Weights of a small transformer language model.
Size: 21 layers, MLP 896 GELU.
Architecture: tied embeddings, capped logits.
Training: a variant of Muon for these matrices, 7316 steps.
Each number is 500 + 40 x the weight over its row's rms, rounded and kept within 0 to 999. Layers, rows and columns count from 0. Numbers have three digits each. The size before them is the row's rms in percent of the matrix's.

# layer 7 MLP up, 896x256, rms 0.0745, rows 191-245, columns 0-127
101:540537469545529434503456455531453452470487491525437528514414546451559514512510496490515502468455401543484538540519560490494574442489547445570457502478507513512571414504454469443434505482550498466482598469530508531520528495457450488454439487541578469529480500500556483519554510529504487485454450526521539503514460541500530551414467500392420516526533502538496518504513488532498521452483
112:389481532465449403476494524498541536447545453506521580447464513513505486513516498495536494536523464493442523516476523513531533547563541543583483549533526498481532496581504481526535491517543540516485561561541482527544502460459479519538529545497489427479497500493444522561475536519475472499547539508518540554544497532505527543460428476508502502497529497524483540525517448436481513519440
087:537488510584413430477484480431517497550529519556495508448474552518545481538475495543512486450470511464497549485501485463535435480477475503474532468536557407547524579471521510535456492555389511466585504508488506489585457508511492544454514544448497515513461535454410489518481482526528457473500516520444462488555496543490523506425492550490547452496492497495462461479511520427519484460517
096:486465476466523517534551443463487510413523449480481491506531540511519491519510515534549485498565493479515522503493457471435479449484520563479500433432547584468439488424439515512485496575543480469449458469548481527483466596514451491522521506550552450488484489478497475511509461444435479509510517541461515499550505562517518525485556511530555532474557460465526460490541507512466538514538
102:543507551473517458538537508542508508539449504441545570446571473449476537470461495501539524497475457550426451531504513534474460502413544519476489461543457476478559442514542472543473456509536497487572478478568500461499505469452464509484487492469508564451517567509478481463583458457582455495441529498559465493536535505491490519526501418406484515484462533533491463535479495499528540536520
089:510504434507538460554545523503469461506535523489434546500550472524476508556466506495562511449537507542428466467533583508541497501557447502498542477481497549487406485477498506472606523505553491492458517560484526485516518429558461529516516512390468457457537532480512421539500408471496458465509516531450427496495518489497508504551451527522568457549573535541481495544533453500489550462567
096:492494474586527499534476541457461519461510538516449511571480502500536546576535461563569465529520419434525473550512573537465455516520468492509483485490524489498420472493466506443527480413523464521559513515505478578485494495475453491413552508413547445418499470514452471468496496500551510564563467485460463388494523514505442498483451518454558439475501530499527509465497483523418512522472
105:462531492505455491476563513544540479475487583528495510453599548474448504516583447469476495496489590467511461473517544593482520478485501518548534489564454560568484531477470482529432519505471562478429499526462541476499544541509515472472508459551528544618496483555518572508531480537443521483477477493464506504452458526396507470415497440441450485483475499518521449453453521489533438514481
099:507507560534513479532382452513530491485541529443510527452511458513505542525543478470487470423495550521522509525491502508446541491513452493482540509526531522497457509378565428496488473491408558547512504558496527533527493484495508444533497497428475536480574509503511437497438445534464510486537528511555513545554528543508531517487491542527496518456547523463419468547418463479513519512517
095:479498459485439527510497486503496447479586489523536518507567492483487489480486518474430438467492484518528474527523499515439528497466574551417517433493544503493457548517566519493522472498467515576576493513491542439525520437562542481533477506459511494508460517479504452518438482479535473550474555503520508511443636556496470522528475570531526531514492513479407490526506471460478463443432
100:455489523553504496471488459560491495506526458491457480530503507457452509487494520500536478570503552529512503529497465529560455533456515493514509463528555495524435425452541571517523447459488516507485533584486521500489524463427555476550434491488587413594491481460440508536532524512536448481488518516440508478477498477476558402486464532478424507462524511451540467490481459509519546529461
099:527482481515521522422545477540473453520506514452518542436522564509465519471502492373485443519508564534494445508454530547517448540588517508502537577494403409453505479547526483460526422486524523434499498472464466508502503588534515469494547440549506470491468472523475495538528456555511525528472492528534494444487502524527536378483493521512530534521507466535537483475562561514456501503483
106:487507454465415575524459560507531492480539529452533496505509528501556495497518477488506509477511531529431495516463475488507563511491464488478441481585450492444543546459566428483498497543452530438497499476539462486495512463471485530473571511459467503495494517421548504485472561503562388514570531580489491481506519455470478485474548460440410509561527460428449488435489557591522492441570
101:523571518512562447544503473516464492515506543521579523524442499529562419478453499561538535552505494429493440504576561524465469493422515498530450520413458456468517497461539489507528516471538449544611425507515572489479513515488466463495508421494424509479451487511496527571557478532461421572541512569442462466529451442515441466460499504495479532481454477535507471445535432532554523490510
105:530552473461564473579502520499464466533472466445540470463529494508449501440445497524559459511498480546560548459477468442510490590502533484448539534512531508455495540478420589529518514460496494463566504538564543553493500540473470482519466513559573505519550483486554549504529527544461539427495439520473518446424546479461450518454468519509449536474543461486503508514558516464504519468566
103:513519487482500476572448406564544508517481477550414502505520543529521501480518536487547594444529474515570581513490479541565494525408546502552481527518453500461584550498587561530479502494470484470504478492424512491476505473426490492498551494487463417467481531476535525440524511544526498525578520509463459456515484509538509464460491490474481533460447520532508470516525527534487518484461
105:565465485533432513505482577419458456516484549512535395489477517492555448485498468503557459511508492541477525498524472512399476485596447487490419483442548540451565465468493505517491549498481514516546549561519506462447514510496453431482465472489511526456529481456578431487448510506513551509484538568510536541468405501507423511570519574562482497473435508512446500466491543526549606461540
096:507490561561528543489506446574516516512525560460559494583504545481507459463511464470530463556426517502495440429455466516520507531538545576457475507468571487507522524501553521503525503527568480413551492513543521485443503508489448528485475519474498482525437577512484570460478458510483494476518564485517529545479428469477439547426434457486466500453537459540397517479472507518535514445462
111:472497495513465534609512520499487512564454595468453530479477512441499517446498478542423507501546512500484500602531529523580539493577468519515553538543496526565485446514595492445550540505516431469495549446528505522532487554507474497515422485476414411478422481524464453544525545478445531488540531539438513489494498530459520454491467496492402463435551501547511456476488443532528525467537
101:558443513461459464484541407467471584460523485574478525490491483558529536495493550429542560523471490585437440490521398474517494403576509499542565552480489498550473455501490473465462433519554506493493497535553513485540374485487491482464525518563512488506439423508538558511531423471492530469542474446522552579533417537435454488479457458492490487567485465506540445558569489495500513480465
091:506492495452568515519481575493499497540565550477554522493537526520431484476483544501476496438479565481484508494464487489565592505446484501526513576586532539523489542459545546487501529458442474487559494513527441537406565474530526511511537451563488436482555510457495501456503431526510489513442510570462490506497552480511551490479467469500535516473546499562468526500509416466534559505497
103:541440440493488405547564580556487490477582533452553526524505451512463519449511483465506511462481525492536418475412487481455437587464544511494485545490498573433458512481553510620515509523501448548554477482498558548561508487425496488501511517492512559532469493552427531553472531524471428452506560484541561487450545515479502484520453532535491472477505541442467489516487517527477460493447
103:496553432534541425542561473463513526526500470418512473494469517574484526492515486508475502419458488448479513552466484504432519580382468544495545439466511464454533485475536512496529523455507444488511470558483452505409516437526519608522499492453482472541479536489544458483476507555507474543550540451537577503543495486504497452519513496516405499474497587491478512368492487499546536496531
098:514494476545557564556468496503403517518500420472501599448532531467487441459524513530492530536538484571519548490529535493484515516483512475545511500524566500608500448507515441409477572497450507479528521492455554516554420531379513462508566396475493477568441467513499576461510471508520438483529532554510513512452497502539491479532493519500529449531501536462459521532491490508516488465523
099:516494507492517506453501512494461461503479470482507395527572461509540514417498504513529504514393483506501477485477489450489537457488538559457427484558453523559527481431527545495516470498442497519489544508586470513516474504472461565516557511459588497569513520491553523492527496565512527443509520513485469471514548536465482508465435471469475520442573560518444491519471511454440444446463
095:510532500516491485511410445542554530482454509531494519413533515519492541497535545520606458545478499472455437452503399589523547481468464450537513553507524517508534607507504443477508464485479471505528463547559462460509480501484527502548498527421516573469526539464552478556482444464560532542480578530459451434484507491469510510481480553515473575440442467492517524477459510452512465516532
088:497511484455557476487549522464474462520521463505512502514501491518468489595542447479485551515504498416497534517492483495475541508473502538533443478561531499524491502472550480529490481462530485518496459475505510529466533563612532523534482413528517525531520457489570529463410533589501493480483533551514479539421485509466498526456441461513520527525487485525443459534417420524484500436473
090:522500439465533587441497440505567567544480558489483510479443539530451507563489531483445492499553503435582418465545549529573458471483489548484510573520531573433531496553471535458477438517505503471492466509538548475538455492510528497482461537481501487494497536500470448559529425447520489484524608498447465461548499471484549346477453484439498379470575483523572477554476453527534468512520
088:495494528515431383474505478443500559528498484480476543561508495519514544507527504494531544438464556417499492499525509444530543445531533477448465542493488499440496558445503523530536494528424546466499507490530484563529468532546559455444449433458521474479461503483459518508509505545485550506502507487411412426445551432483516469503520451553498464502452476562466501604476550531521534564551
110:546567476541505549415453435531517472518478581507474540476518576521499524518462510485555464500486533492522491525508497607521523415513529513529490533549409523510539502528482520497524457540477585471476464442548450459481478507520500556551448467475527444483525480547548538579470522545511508505548491455467571457538527511451424442534511506513520542488423529514487412510529492518516528448452
094:506453533587456525572483436514485474522473548500498513573531441470552507530444459506546493486436414512493543530538450510458472490479498459477510555570476489566476440439460515486522525515460579464489450564467523522554528520410442509520557513480489481458547552478475484578546437478435404516565467430532566536512537447476421479506467568475468441452515508540523458521547517506540518536535
106:481460473499507562479500433539439523523533499444479543465506490491519488546519568551463492479508477532497569499493527505469472468548612533590508565539504485562522560538514539500551420458559575580521568451499456466516507460400505528450521579455549512536521493428478470538514488441516492500495490541459499519450430445465494503595511469540482425546525484463452518443510504435513541547455
091:508543445581461448549489510564450475513454466579522496521537529510492529542522524456524472467488533509489464498481513480458532517563508562581538530539500542453493510572494443550484494448526538532566495485531488489499485477487467491493527469447535489471521566501436535525529432477487470516477553455543441457486514461579526514445571497434504477523525496478456524510487494464575549426465
095:489495531454561466507486453387569471477583551439399476535515518471555501525514499491494425505484509496505432522423455476441535532461446454537511435509493504524498550491521558578526471436462435515525525510490474524520423526493474452568551455494474528453458534466479452525442500544611531447540457525526508554543524457503432457508558485464449465425564526494418498469489490502428511503484
092:546448515519534500432549455505425490491483479499527520407498401561543495471490518581440489532502496542471495473476500521543518471460470526473559557531506570574484434400615499472539543524468523470489445547523482466536557566492488420530467460523515502387492487487523437524508500539496535484442434512497477598510502373505540468444439474523492496505513500479436460529450538514470492608436
109:450540474499445554487545490524519567545458519466475498575547514487512476519509598473537502489469433544492519522496462544492482566500491474461501501528434576481504473518524457534419564570522565496550537426458481449538500444472444504502542468417433504517478543458579537605565565391533490467451497557449517513509541476435489496485466476566512519457500477546572431544518495497528500429532
089:525475531550546464495518472529553508466545521422484534489563519505525453526486584434446423477526536533490486496495553539403522497502499593463460504501494520454428545464537525497478530525506476427496534509476489548570544492482524505563599517517501506450429479449483554456525474533446510492535434552544498525505554474460548596501500482615477504417524441569531549505473455416528464482482
099:418544536484545478545497486524442504579534503480497546475533416483529483522499547445505506474501543465440514420545458487498450577455515503543513458476459532561469562520502477452526454451584463517497431451518484527441460541447488494540614564478434472510500500532532504487489548525513568493494487449492486455525472490479505460520468497485490510572479464476530484444463528456528492544498
102:562534594418473592478571520524520568508453556467407502507390431531546491443561519505556537487505399473518489485474514446514530554507530474507547576535492523498520500518529497469518499549433481443458512521517510542438440520493526490489529477532565529548524563512462451534496520596524483456509556486513487506525513575560532440481529500484519504471545421505543469458503528492519450453585
099:453452496502496515433499522567451485564503586493543473528491546525530445574543541505442524479583553485463450554421551520513495532495481488479466464547535549531501484424466504538433494482529467468521493452538506478541515516482563396586487482518433567522465479575495485437513474550519486529476479469442451554535519512538539541514591468502480485540408525548541548456490445591543561518514
101:420541475430491487470506480512526468505453465543507543487554487523492435420523554547487511466455411517507534444563499505518616505489492417526522459516562498588453517457498486576423523517522533540504496511508528512561408494476526470547511509567527492552491514517534454455478498462572473570517476441511486438483494401472543440517432555564550463534525471512461496397472536572487486459493
099:515569443530526461541576481538485453494447560475473543429445526528543532456532513426479476491517473500466474545585495509488561493502479441574538459613542520529482487440490485506540495469527481495524553452550442468477461504507457510464480492528509536537476503438486470569531539492497540510470572473531551507525462521505457502445538418441485468459513444453502560495463553445527448494482
096:479499449495551493441487522448490515428468446441492506468481548480486539491515500432551498454505445498497545527451432493520478484441546572498451545492447424566515497437504532440502528501440508542530553525502544407500536432472526565525574547447580519508503514465502500543520419490519487483526501511491568513441555505437477444411474567458555498490508547548498387444594538482515428547584
098:475476513508495482444441491549495489488550577517510540499556493493526531482527551497455485465487530532530558455533567474479495554474496509552508569414477503541505485464454534489527498451572494435563582420578502511479537529420475537479500534493453389501526468500480469453527414530498484539425583465486513455558495492533464544413511536462515485508505512516479462439593573478516563520510
091:465558539552539440536519576523469507520490394390456449530501558487502514499482470506478567489488467461513483457491547493517558562516462497476552513502484475511526469557420478497505564474465473518541525474454534527582541501498462432379487499544491570490476515469494535492504526441497520504501503490552491510471508464496453491498506489475451451464596439514440469506452509486562563464491
096:430467470471421471510524530576507442502584507471458484467448449530585525547471427505576506464516533469435467544457497413541509508543445530439470559451451446531489420438552507508537512497557521539521481497516594521477463506507539490494547480481480464517488504466542506567472454489493557551551489515512538490527454417583500479523522543494423449480453471517489537510597464443499457471544
110:420519422507523510537441452582450557491479482557464536468458439560443585531547501484471451528428581515461492563577452479466475490516475505543484574496535542429503493478478532453487465392506499564502535484549505484488508472504524506534480501481527500433480440442515537515559431540607482526454452483429513477515506547531541511565500465522516467472484513457487523515577457571535519522469
088:419521486461521545502523567499436435496523503456538484408511565523447414457438556506475523593607508539634490480492493513522485435494495508514498511444549456508567450458515444565516475516501520501513526540449439575520474564536543540453492489492548477515488469453467530419491510467472527565476540512543431505469478545573515501488575435527517526441493572425480479494480491510457481487573
107:556569434479460513474522497530446503492542530506527492505484532559482469517493533404528501477548485533536556458516486475550457506539465461505516477463579475475524466513507514538535532535537528562427557492500527546449470474540439483539565532471486441448533485522485537532548537485537500521477492423583490554516490541532430480540509433524490482446493434495466504472507517473532505472488
097:500495568566548550501500503433504493430528513489482515494474567517622440451466471470507430508506516481497483454540469490490501546517568461598522534519447524476452534532495516512505581488495499499544532600496448485522557499504544515489456509460540447531548535515465495535458462513468478478490423490456529556584501506553490572484487500467493464502493435530543520458483479533547481460520
110:528432441512466525548555534513507503561540435461490488516466541547540543562462306538479506517521481449462449492507469510493555436536528478492479417546455502477499497524516514509484437505566454461515507519505406543482468471458522455517466439477543558520496529532574490455472490528526459487514526507552418528534551450480508555444526543572504503465531474488537432487561507479474445502437
099:528601513526476532537535502540439523480460544489471556471445499467536507491597458526496532497438447486508533488515545527471436481548484465534477529547509533531478497531534496459549518550479504515563464520509542474508544583485477492593487586570457534496493453493460511486470525496462543488511488518503508450453539519540457448492491494426469480509477525453439559503520558454504481547513
103:479527522439436543470515529506516490493496551531633546524495526524457507538541482498502431566507535522463482529555544503453533529544458508460458496520535511497589408498488464533542539532436507520481496514440494583517489536499463485494545506486521534520468524474450457495451526521462538482505482520475537516506409447485468514460508393509512465536493417497509521500499486497497534506559
090:488437441465492514565469510506563545525499508455480473529554487487494541488497503498575515535516515554502550496468581486555547498531555418579558417473456555490481500398559544537412533508532554542549521503436502495540509457465456463515449490478535457536542507457477509519513412514510576521516523514463486550508514482533419469497518484480511501548499474554525458482466465440550430550466
101:475509460480529516479513507567537442585564552476488544490510475480531496443539501447526465453489481521501488536557467503522499514471483506477341494560442511526519472547524484550449496434483513545533504541548444499499446509511581473484460503481488500481517518540514468513505462515467552563456443545559566489443499478501488465520538581509456433477531455476537486463441511507502549540501
# layer 7 MLP down (transposed), 896x256, rms 0.0365, rows 191-244, columns 0-127
102:510511550526560529523465574497528510487429510543548503478517514461524447472490509505508515472452521469519467433554500532501470496545472578468506472453553493524507512460469518503544491482445482510439471621457528511476492417515489455537497504417444494448477444438491480466453467424479557589443549535461534500483527453566503478565501510606589476464477524394532432487440501502570530521543
111:561538495471524537495578493491536524556492480480531454496522450526554483453489544486480543499506520464542527514541528509484421507447561478532426414512439468490527499491560426481493534531416476589417530515497525440507481487553535489440474529469558457523399468542554497495422491534490542501465507596593529498449582487419503510464477493536577487522439541511536534469487533536470589530450
081:458509568495447461569472445540485499397482486456503477543441468526533507515502509434489462582569570505570490553530470499476487543511470456502512494397544497530448431503559519514548430449486550531484471460503510521442532513565524439507525469512487491499500519516579476477554539542491513387476508510521563554521560605538435432490433502516524541508526433513491519482424489521442489531528
097:455526483502472528488505529528434518549506523428472545525461442494486531566571467508507506533492473501529522546519490494442402518507458467553485488437521476542455559492570474546515550522483465484478435456458465522492468530471580541503506487485520507490528530433462486486510521477464599443498525483472533468466451506496543532527530509476415517538494482464531453460474485495457571479495
103:582536427534454523496471473464482548479581442512473543551420520553433431556551512567422528484581545498472486554514502445464501484518428502500431538460511566533493497562427525503571539533495469546495505526439512509482510542519511516489530501516499474523509505423465505495456551581483538464505498513532519474401457460482522507472530485449529504495484448392479544485557474461430516437599
094:492505478443456508480559465487553488544511436512531465489435426476489531437530526453510494515464479489534506556538489462357533505482569489521484522497496512522579551495500485511373466465512495514489509455486485484518500496525511464481561471543508529486438457536457585474547562512490516527530508499534541492515452553518446466528546535492468540510519451477497554464544498442478500429482
096:538486487461430519487517511566486470551464489487531416462489427539484445573471545489487543542451562509498472542472437440474550466458467424414506456568518560534493533474488497487461566478398504493487535452487569468486470445543519466561500477542482507531488529476416533514416499495512487526464516474526440555575562472467532506514482514463540589518529494554520467548443495514554570553563
099:548443470495466422502509451527513462608517528547520462509458518508447551476450547466573494470489520453417502470469509496468505531555597524521453413496501537511524417540425545529516519543524540508599535471497471492538552503439436528435490442552488503464538450484483491469480383491503517511460470468516462433480541541518530550430465496545508425458526440510543541496600509471501585516501
104:570508529402615557415530480546473482508458505525575448480527433463505516537431472532483559489487551498513553528557524468500509527497509503534503514507483409475468456507451472531540519460414508523505501510499494477497555445533421471495520523492541547468380513510521516471539526517502547515540564459502457553489495481507477427447502551487492536469613566494480536422460452510562419487577
094:590499541502476486446430468462486509585493591491480469421483447505467541504443435545512501502480541445532490497491496486529459510465475543514491538549444547462532502481445539478497535438490574468490456520438458598521590504437524482558520522507493581392484483515478556524574511460438545509495435536494504504444495460491505532480425498472485462473522473550547495458549500502564515551531
108:581491588499526449584515501458488567517480522488517489470501485405500462518523491514425474481494516482527544528522504546471508479453512389519463528486478504461552527442500507447494429471531500490513447544525487557473466513510530487502461587555468518484468463579497491424494424486492534441508473462500457502543541508544444550507517563574477541537480545480546503482498485391554477457508
106:527462448460439567531454388515503553443448531542508506554490483520369492547475500502475550476506441497462521501556475493453460517471518444536518501522536522510488437431497507511510578484500534546526543518486525487523505431550469555558513522541523547512504452528518541497458475417475520533507606453515472498471504463525472531481529516435558517523511463521543509449428441531543471582568
114:502440509501542478527494498537521395450558451469567507593498498483472487574515479583469533526555514508437502494479507373492512500504555462442528490507449501430475481526469494565494432447481564545468510490438495490436438509533480467514472453507576498476554524505487476491531615478519535477487506469493490488504528484500446507541512537424529466458499527544526518529475530555482426451514
096:445440465489432468506429508488546533493481554485485516502506462531465525502468495492429536490536547529512547482502448465534457481525454513475496528557479446545543524585543488536496523543481587450479550472456504509517474483534514475437524565492551514490545460447452442507491526563464443495522510508506555475538530541556544525456569539481483537443550516589534570491509547492475444514521
117:480474522549530560594459455535500476514519498518476482539589558521598483502417461466469504568512578438511461555552537523514413505498502468553483464480499455572545523504513446468472553527480556491562530484514464452481524544502514550531557524524495526497495465603495479475487429566472500435545524472511432484433452513479505531485530512523465429511513523442469454478510564497527492575475
108:493410505458471509489571535422524462501551498495605531451536464563575511576522479450523447519513511523438457502573537582557451490523494520472532451455477516541460452440515444484499512489500541516455540560457503565488471455475482542497473456506452516555469513523491538491526421506487471445485474528458545443495555526515551443527500479474492499509425487492476507468473534575505486527495
103:506459503494471494454482488522472452588540447514495552494463522521476458500469484456411485542482488535525541527496437511509494491495584508491466483426566531495462493527400519533512539441505504492508451457591510507496487466491506560550509398490503494498493494538498488457547474503454494510579485572545602563481538528562587507543580484482537496509498488548549545434497552419520481510450
103:457509542518482462468447506417487480498473519503425546434463466478447543453480476502491517481516457516525593453523504528453432511561545544544564523523518499554457480545476582455496528467515402440483501506462463549467477480479493441452504554508430500480522458498504557471443510584487484531580452498598449462535507524520483513501522524457464538498465530500495451492508506541509475488479
107:508550499497509589452494438503507485513524483466563475502414612445474470500488513516482511483478533512498507480469538480462461515482476561540550519490520472540471430531536498525450492479434504492428474528517403514471478434468462498480470499541525575501531555522454515468491527548481482482470447487516496532575509540549493484474528554507530529520507439453476542541572422451513509512526
102:540501468521503531575489502557459488489462462552494458513476544435497513592534432524479532501515526497466564473495472522532567538477422458494423387517474519483466474545559508577549566505554521524595525512491468514458459465447420504514509471450497576510608489514434543569530549423523458441434515590505478440439506497512542508542487501530478528478484559500528497534523490500482513495533
092:444482461489479529550438428505534459537497490507499474412552511530508462581503534453613489517476422503464502506502448501461440509537453449541486490442514505490488485515540442506488480553566493473464528521493482557536468487488516597445492478514495528508484535567450554434492534477504462467477509501521509527475476577502527500432469497453542502466426488450480495415432545509506493427475
107:520532390476503470474518492439496536487580551628438532513520536457469501485524445442552463522510466524571451542412530493557480516433431521519535497492493526527414506490569504470440463481496518530466506494478567523468447544517531540461559502395492538478433435568503469529516510476459511466426559452474490467497481519448496462431494509531504528526447463497541512575544484464481478478547
099:417461541541502535481480494481541482552495419503489519499492519505517517457507480526530503467453519514455557439517467464509497482411442559505505502512492525501492469466426567579515517494506496540447541503456526513567514511517570499440452472526511521529580575503560568449438556477475494555536556545477542537399482475501549498507401553474458509493545572472526515454534436490466488486570
100:526533513491501478514545468511555511528555590527570448545475459491502487506448496458487486491495522441470417477475544500512414469463544538480533463445433489490498456469513567596475457526481454482428423529476515477512552526504532545445401512553483534481560472472466469452471556521469463482526535451524481467444498510591522601440485492489537493520484457554569517545497495479484478452464
097:517471544496481427505513500483498508525481501524412498448505527564482538569494472474554525497550478496509504533508453516468514454530524482434427534510508517529456526538499478456509564583470507465524565462494529516517523512475461482445539464465504484527491469568494520504529480502510467515537529492443504516470503466481521508511464420498529473543465501454459502486459535531526488469543
096:513524528539498478536481537507490468532493455505529591533527484442514555508463436468471497510465467475502456500554535575472454490599592509427482547485522490515508474489521511492464421554494583518504490565479560529514557495536588490505459498550517510478437474490444505510525562477490489553526482506518531442522476539476487452530525425491537516424545552455492504536513517493504604475438
093:447475480624510433507459507474493509558464480511514463526444575516504459468551457495589451479482506616537527528555447503492475559497480514477512501480485521448510543478480491465520532539535523451466557534471471538550476563579446460525495542509568482441477520466583499538555508537489507523486491485568467471435477484455527521472480482582557442571461508518580470532513516533561481491475
089:564478560492484514527433518562453553558581492543465365415488516417512489501436503503565524483527560465507510450521469532510484482464468529495468484567467581531528545558446470540512527452475554534448489500502534497478563503461493527495511513498564516389426524553542484536511519559519512488459443499516583405440487475475512532508546477504535504498489460521503436460488541467593467533508
095:523471487505495524519477499561451456440517419488537547530521534544518462482520507461545504538481491586496540503483491465445492521489509452490573422518512493490486476524499460549465480467531441482531480474441462489411463418454477539553438506547498510536513525548467478453468514471555523494466497448538553550601465490497469489470484525545469532583499555488508540416467482497491419482496
107:470482539537509484508512499480424495502492525564526491479540483469526394495479529591485570553516478505445492554482461470500482522510533538449560494438563425538502527523561406516507491500477510538502503542479569476506489438533508505487487500558512491537477560514515509467525501482540441527566490499498547458504507420552503538488549498514534496477496494461484526450548563560555470541497
096:511431459450491426483449479546479548451526440473474473424534501534454489430533539495499504502485503451471446523468519491515467605488425519557479462446487523451524545524492497576511511480526471494605565536411482573453531489511530521429441524501498490464460508520553485502566486504545602567507533485519518560479509512446528563520550452485454519580554530491494496480512451478454447524489
107:490571507487492495512566452506497462482564482529512445520440457423461570532476509461509565475496482527542430441457483490498500450500463517526485393478462504512484499553463477460505539528480541492419479459457560524564470409563515430502480538548483438552375512449501534515447419554459496517474448585455503504575534471489409446544502537554576527478541495542543469522464460520522538538433
090:487451479471516520495541413469448530455599465425541478492531500541486529469501468534475560451573474555514519531459438534522512555545479527519511466501483503492540446457465524464530550569509547544502531527428493444510537494541512468477452511586531478458415536504516490489505552483464520546450451544513451565487456503486490507500505430533513525496543488508556449426456598511436506495517
091:493577503457502499568496484540457436526545511441483481443543543531494468441515534463461470515541512515497528477561514489519456507548539499389432464451540529452534474477481492470411511542462556531491482427551496530496496545480530502497460587494464509560460514522576500510582497461454496534546459488472490520531556535440515571516475517518565485545524550495543556475587495556475481472534
098:461535403530465508567478537498556487446578501507459474503482531470490472420497527521534521500534588470440528493498524498510531430472485485502548505486509532493456554506495499507497514438447553521454456465467557488482521495505486510514463523457570485534566437480493611517486480450525551500536513532510481503431446510511481548516446478404556585534488430511527539501470551471495420475511
108:573485536460525529574524573481551462468532505518538491444460523515521501521402469443501456538530567432507498531497545521528521479523588494566514507499522440518498489367480532483511480417513488519488478523545514500464444511500557486474500559601560498478585429539437440490442446574471500441488502439500503488469497480557496536509557505524517510496520520518561508445442472490517434483492
096:454502526507492521532591475537447513492495515447393470499479597517528444488404456439481519540503534546482446575566522480491553572487530551524412472532549484481512516540484567502491525557470473569453515555496541474532565494547560505485536539522518507411545485514551517493426542520549517558459487507529460467462528562478536535560432448507497516441487531520493466394485440514469527473432
095:530486508482483563462474513512486541516511461528550492510514487470469482522505522512585471522472496481562580481460525579499512454517466532529507525434588483387515527530524510495457490459489498480504551511493481394492497510475461540514498488545502555396469450450483460542495429462506535524483486468485515462538461474582561507518541491448552538475456547449531482497473480468502480476471
109:470483491499505534494513505427484435575466483557555457506495527471434449530476505482448482483561506534474490513452505592530494497500463528531426508501483482544504557534447478605469431417476474461453539479428460498478489501534497504515481537454500451462486480534494539508447518374592551492451429488426469535523468468457501522535575414521536466557493514455499563535526508475522564520454
095:476452485527533529483537487397502508559492540506432477477500426588515465473542576476525480438536473510528575505482525524507551525491544501464559441477519519507498496477501480487475518527506570467602489500476490425540438558561509530480565486477538527551509547434502528538483478548470503487556548504542562500512516465498451491425509496556506526418460481561505552586549548487406498452509
101:522516448499591510453464465455470502522540509516532469523518488496506512500530546472469460500552428581480483401559537443487563506488521513473483575485550576570430514504541481475528568432515545545523435451477501545494501469436556479529526488442483511498507450505482454545426565520549556485499566467481468450451509599428496529482498527463509486483439514535487443500466491470524540512555
103:497586506501459521524482509501484523479477467500495408493502536541496518583487470471462477539511564433531527419491506478611482439537554430507489501469539500472477498447514520501524481473468494498422511510486589506588546560508521478464541511504460485567450545473447577491505570459445517486451523405516526525510417503513508496563465486451454501517438542542525566514562519576489472487509
111:507504615539549511437469568358523496437479435535486468474537457410529563542546521409480520493522474559426512514506605515485534532549501467513453512504476435532503510467498551550459609536519505488485533575504536517469495359539437480469457537485498481497473484452478505420475487496506537444572509499474515455472446489503469494493472500521536545508531579507485482470503550468509480455500
099:453514547512580520435435535507531547477544448533499495439473536440544519474452428529535497528453442549559530472540510528516559491498528516482420544533456434484484466494436573493480464502420495439486488508518462563529569492523509563470472548493500561505434492511464505459511556531476480450484498487544520482502444523528437595537468464515508526539473517517581534506517511437514468473558
087:511479509461423531479470470470489495489504635495547508543500513611467398624470506473527444510478477567481518548446474523543410443430455473471491473481507559501457468434523540487459502552518510485433505533597500503542457490462550578548460522499534477535526474544471507482465550520490469395494507530516517476585470638481454491454431520554504472504425495516473438538489551567492487539533
097:522530497460453524509501434461478459535523539473510463461470501524476584490470472538404502439500471499464521474504491514524515487423568492497488442457563462454516497506545535459540488484488522472481457483538501524530525480473509599604448594492545528523469505533386485540474522567468447588514485480489482490435465548483450547487535538559525480445498541562566516461515515501461569490475
105:480566491551519502510500559449472432474516527515572507519546516527454461487515531543475568437473504455577487489442574453558420458539520468394540540518517477495548547485447466508453493490504471492464495530507446589476517464505582493527437559492441557507531512481410503477531598455482515488479504489484485527495501566500611580471479462483468526479508483470533540471496515494505510578482
094:506600539391446511481546510503462570411434438510527455438519595459541529435480564503508485568503510527584554515529559458509483493544551624551486504427450409599544526469495468465498506481504489464535512540488487529533543449434517466444485426510498471505446439544444479480579499491421495541477515490459442488501494527495474491541494472491526509501430487473448493469516474498492526473455
107:476481441415449495495493461553482559500414480501486520511523508545452490560525478467515571464546601542449487557530491526522518500479494463417473431475460565500454490574469533451513543502492452518522552565525567466463450452502562517531505434550528426522522477418500505469555453504479525515516473471471481491427555472463477458484505547524479467539531499442508473449466524521532506515470
093:506449466450503478485447541447589485552500507492468485543467487506494570436457498481544537493541553539502482553437471464462525477530447470473505473454481486511480513424485442469519489586483531498551489500526451440526545590521554506503521525487501481532414538520427553460500516504509512506497440502502511463497478490474527393494529532501542542478537430482404527479555529438515549407437
114:555522466572448539487486476503437474493540436548432479497504533378565527483550476509442563432585485377527518559540480491525528514473515456518448482522432500478461511540466462518497512542494550485498468488500489493499470473532430495461528505533516515504474460507526455565489492515530487571514533419460494436436521392474528556522539483496495498444481550507458502473498589446535507506475
101:514474487459540486515475501523473501513477445471514483523564482458523512544479506492519500450493458473553554474444488502492458478495530492451583434476546534518460524436511492451562482455470553463529542512464510504469456491605517592431490465511462485533426467465552438464506443510497445536439517437484505459500497529579596435488560536528439446513502537490606509453515491530528565542452
111:462589511459560488505507449521464503505479428503462447477464545550524523492469516437509519471546517542461431489514516575573541477513455590449583433518425468483484474563502522488427556413500466501523494519512455489508426429418433533503490527456439451417523482496484484534520514462526527509480469524498518449463560481511482446571512542443532509406566494476479542514533516495475497487566
093:484474512585497450520491428550461481511422500526503558465508493445523526568517458505484480530547442417521492575490475527425455446458446522466555523515524500486487425497525558529575500514481473528463557427499454509457623547504579468488415477493513551454580523518465548522467584549457525460391476495536494464555601477615520489473481550419451531470505511492501544545487510505481487478482